config = dict(
    d_model=448,
    activation='geglu',
    qk_norm=False,
    attn_scale=0.175,
    init_std_qkv=0.0315,
    schedule='wsd',
    decay_fraction=0.675,
    steps=13626,
)
Each number is 128 + 24 x the weight over the matrix's rms, rounded and kept within 0 to 255. Layers, rows and columns count from 0. Numbers have three digits each.

# layer 10 attention query, 448x448, rms 0.0718, rows 0-10,64-74,128-138,192-201,256-265,320-329,384-393, columns 352-383
130152099130156149127093139092163099127096159093117139153137103120105113132135114171151148103127
123118103152113094151122122135147156127090120090127168125096143139121156100124108128099110146142
146125153112137107100116112125098141128137113093109140103111143131120091139170110139127164102114
146147115157111129132155140107126130150083105130151136082133096140133143097142109185117089112129
125148118100134163161154118128138113136111135132086132116135142131136145128120135124132128130097
177157152121092108121131105134145096132100115148114121154087124152129105134121106090125128145131
132100145182161128104074106120142161145118085160138140108181094113127090133162148133155168170096
147148135120170120087139123112105153131140147136131174134135162148182171139164137144113149145138
135163131132119099130101141121127108129108127135119133125152154126159091175127103142140152102061
135146132108102168164140110096089076149126157110100125150137167164144103106139140123099114119130
135136115134132084082152176143124161117145152151116122147137127138104184146136116089152137075109
131117127111146133171123143141119133124120129119121112122154129125108121120128145134112141102104
151126150160179121125123124142112130113105137123154120172148162132126145144136156116115140125148
155140099118104153117114104144170137116116141140137146158118081122130127132149114120147122172120
160155155168132078098149094157114149146089154094136103136120123145103123131128123140127128126123
128139180125139129102124134122145137101106131120128125119130150153116103143146156149124117112155
143130115125113129123116096088089124131133125104134149146129122104147162152122125121146124111170
150116123119159114133141137144123129118167124105130141131106118130137115098110143141128135120169
147152172114153140103128110131128128138142139121151107127107136120128156114090133150104095136164
131118095094141099135105119114133143071131101086159116138138128164137099133130152109142158159091
144066166105151118111154118142122117113111125139140157140100107138115166108153110099134133124127
113107146111099152129108158088143085138158128129123143122122136141146119133128142096129163146119
138135109117114110153091147116122113142126118106075129106140129144126174113140132111143097112146
140149097141150131158082125072125123100138123122149142126133132129107160117142093116106186140127
136128134156101117126154113157063150112163095125145130119150135120136137181153118135098089151121
104136098124113144136132132149147138132097145137104123153095134157122133123107143152146106157123
109128103130113082143100172104113131101107121134103157144082111135178125135108114130105098063144
119170124126095114144154121129122128118111125109120135115134121144141159135145116097114145113142
183069132130146126118123117135161133126156119123183126180142135111078115123163129125141152150130
102152155118140106102104154144156121125139158115129124142124155119159119165104146107142111089112
116150110090088088127176090124101106115164148109139105139137114128178107145110122111144125082138
143149119114163130115157152162131113114131154102191117139065138099140133149145129114097182127123
105169080097102131125130113100116105104117158096164103131166151091135113150147168093115160092111
151112158143115112110113111088122118112123111137137158127141110135160107117140139123092095138124
112115125158110110125093137108127132148120112095095153125156127117115103109161125131136107137127
134119126116145138141122115150120131135135133137106140094099145108140143106134139128113155098113
138116138116094117139149144094148107127098170127122119136124076131126127146110104125130111105130
136133118125097121132108141112140136137122138142133140098130106142129114138127131126144123121118
114122117101089136109134127124136130130136156149171142094105126118154121143130140124122142162129
105110113116098111086107138120139154110137137129129147134119132133135137122138099142152121150140
139142125109114123130122132134153141160123135161135149111109122128143144131127144112124122122105
099131162123108146148135122133128160134118121130119119136118116148133143136110111080133123112138
134150135125138123108115132132125100120156119136103138106140128155137158137131123141147118115136
139084120156089135165082154132114130139151119182132124119082117125120121141127124151126098130127
123137132135082128132135116119144098115125112149136110148122092096131149132137115168159114136126
142107156153110122152127121109101129100147131149142136117136164136136140145131142151161123136140
161172154143141096154148128112098135145097146155103162149114119130108132095129120172104117136099
119148110111150148169150117113125137121106133153141170133116118174155117141144093137054100121168
145116143122093118095123179101115128137147142173171106149120107102162125139165093146102164110123
121136160140176140112126108129146126120157148149134132141114147107124143142165135125116125149117
121121176149129120140112126081158118150118134148126142131123162120135147140180138124105090128123
109166090110075108109141125143109108110129135138138110146135131139128096114149109138140102104111
110102120142105117138144144142135096134113127082101108143123134134106099125102118142091150140122
116136140153122131122127184133168142055119104130133177142106143139103145110135094143121135093138
161113144153108154150075112092133154089146129122173144136133138105151078098162105106098097170127
165160176140115131126149105124121167170092126116094099098119159124148122130121152113132132153148
150173117140096110091100103143150130072079152133119100110108138102136112135097119125109161090130
147093100138142137109103156079137133145092134156118178112157108144148164121144124124137099102151
122156147131173118086152137130164124118133167123129089129160118157163155147136114106120117124101
171127121094134137141098130123162100158160119107197147128122122147146134105141093112126154115093
117135149122109122080159129122129161101152128159081179100105151114136145143126124104122112147114
126162118086099137115157121136137167104172089136171145106132108191154119167133140139120141128132
135119119083129102111149133104127086167147150151135140128096141130106140116116129155118118134105
137135098135113120151113144107141148135122099103168107142161117102129129126145137107128116145128
115142158108147096087130105122131111090157126154123094138132082118102134150114131141136125110119
139101132148107137119128138114147147136109128146148105162158131131154142121130120123099126152138
143167139095101130103130134135136117141128159124172108123104117132150117123134136116097117097166
141131146115117169077137124115142131130114116123142156103133101129118146120168126139087136098150
148128155116145134091160115120091132101140151127118128117092126128074162135114131140126134111123
099114108145136129143120114126132133179122094146160140158161117105125140106125106151169163132151
129118130115131132103112104117128164107151162171130133104111117130125154086127132128111113119138
083156136105123162121154101112108130105108133137149161134151121123170106125102132084126122130119
132129143126157125109111122161128121136156130151087130134129117111090152102119129111163140122135
# layer 10 attention key, 64x448, rms 0.0647, rows 0-9, columns 352-383
146123111160113139137131131120111125133147125145118135116101106128112145125125124115122115123133
144082094161096141102118108131114145121123142125126111153150112152142122123134154138104128127134
124105140139130131150099144145114135101102114104129109129147140135140074124135129109160118131101
150091140172115139149140134082116124101129118137132129129113109140104158116101134135106130119120
142126123103122136127134107148114124124156150136120126123108135144169139142151143112137132105127
171116118139118105091118116148143163134117135152132104106158106100130138140141122151091156119115
127126154135105150123166135136131161148145149123122146145116117131108122093103115133124133130114
132153137148126101169162157130144131093093141160128145158091140155126149143125115119098107122084
137134140102111158115136132118115134093146122129123117116125166132160131162142130132115147128125
121084103129148136139125131145118150141147139175153134111142114143133096090092140130135132143140